Weights of a small transformer language model: capped logits.
Each number is 500 + 40 x the weight over its row's rms, rounded and kept within 0 to 999. Layers, rows and columns count from 0. Numbers have three digits each. The size before them is the row's rms in percent of the matrix's.

# layer 4 MLP up, 256x64, rms 0.3, rows 252-255, columns 0-63
106:496462486490495479530522529465497561482463457559521462470513448485421500455464414579458545467528453551457483600498475512547548494510493463501555454482482472465437520425501541474557541468532487
107:470512573475471572484477460470392470522530497463486470514543464563595441490534480560503534488554506568462474495446533504458525551509462520464496487549448511527552471455532488539440466477497538
106:507423465472509498472521496444488631457454504502543482465586553542479514513541462550447520514524486471554538472562524502504539492527481486424495481423474440459456498507558477547537514481471522
052:484485413441517486457498479448449525453445511440531408510535442492499490523479487538485558491525525479488486486439536510456520581509526478478530533482443575521499439426568468562507457520517542
# layer 4 MLP down (transposed), 256x64, rms 0.299, rows 252-255, columns 0-63
109:463513553475465498530435491487459532487406532517483498476502511516501469541482470518537466494426503543504559431500444534576569481472555500543444452543545540450493510543516468434463592489473459
081:553563430529511555501540469454536516519432597532512547506543493556518523532500499503515458480447538441511522536558495454476541548487472475498483483564431455488556518538486485456406492463475453
106:448548505443545498549467452498477444547573439480500552551446544529472492480553485497586504490501537460492419534482504501549501567472493462489527550576435527470515533495517542463515537562539534
063:504470609605464497502482522516514502495499437511486485471429480450513509466537494540526431472468516489450504514560560513532502499527579521528469508458512456477484485455438576486423504425458484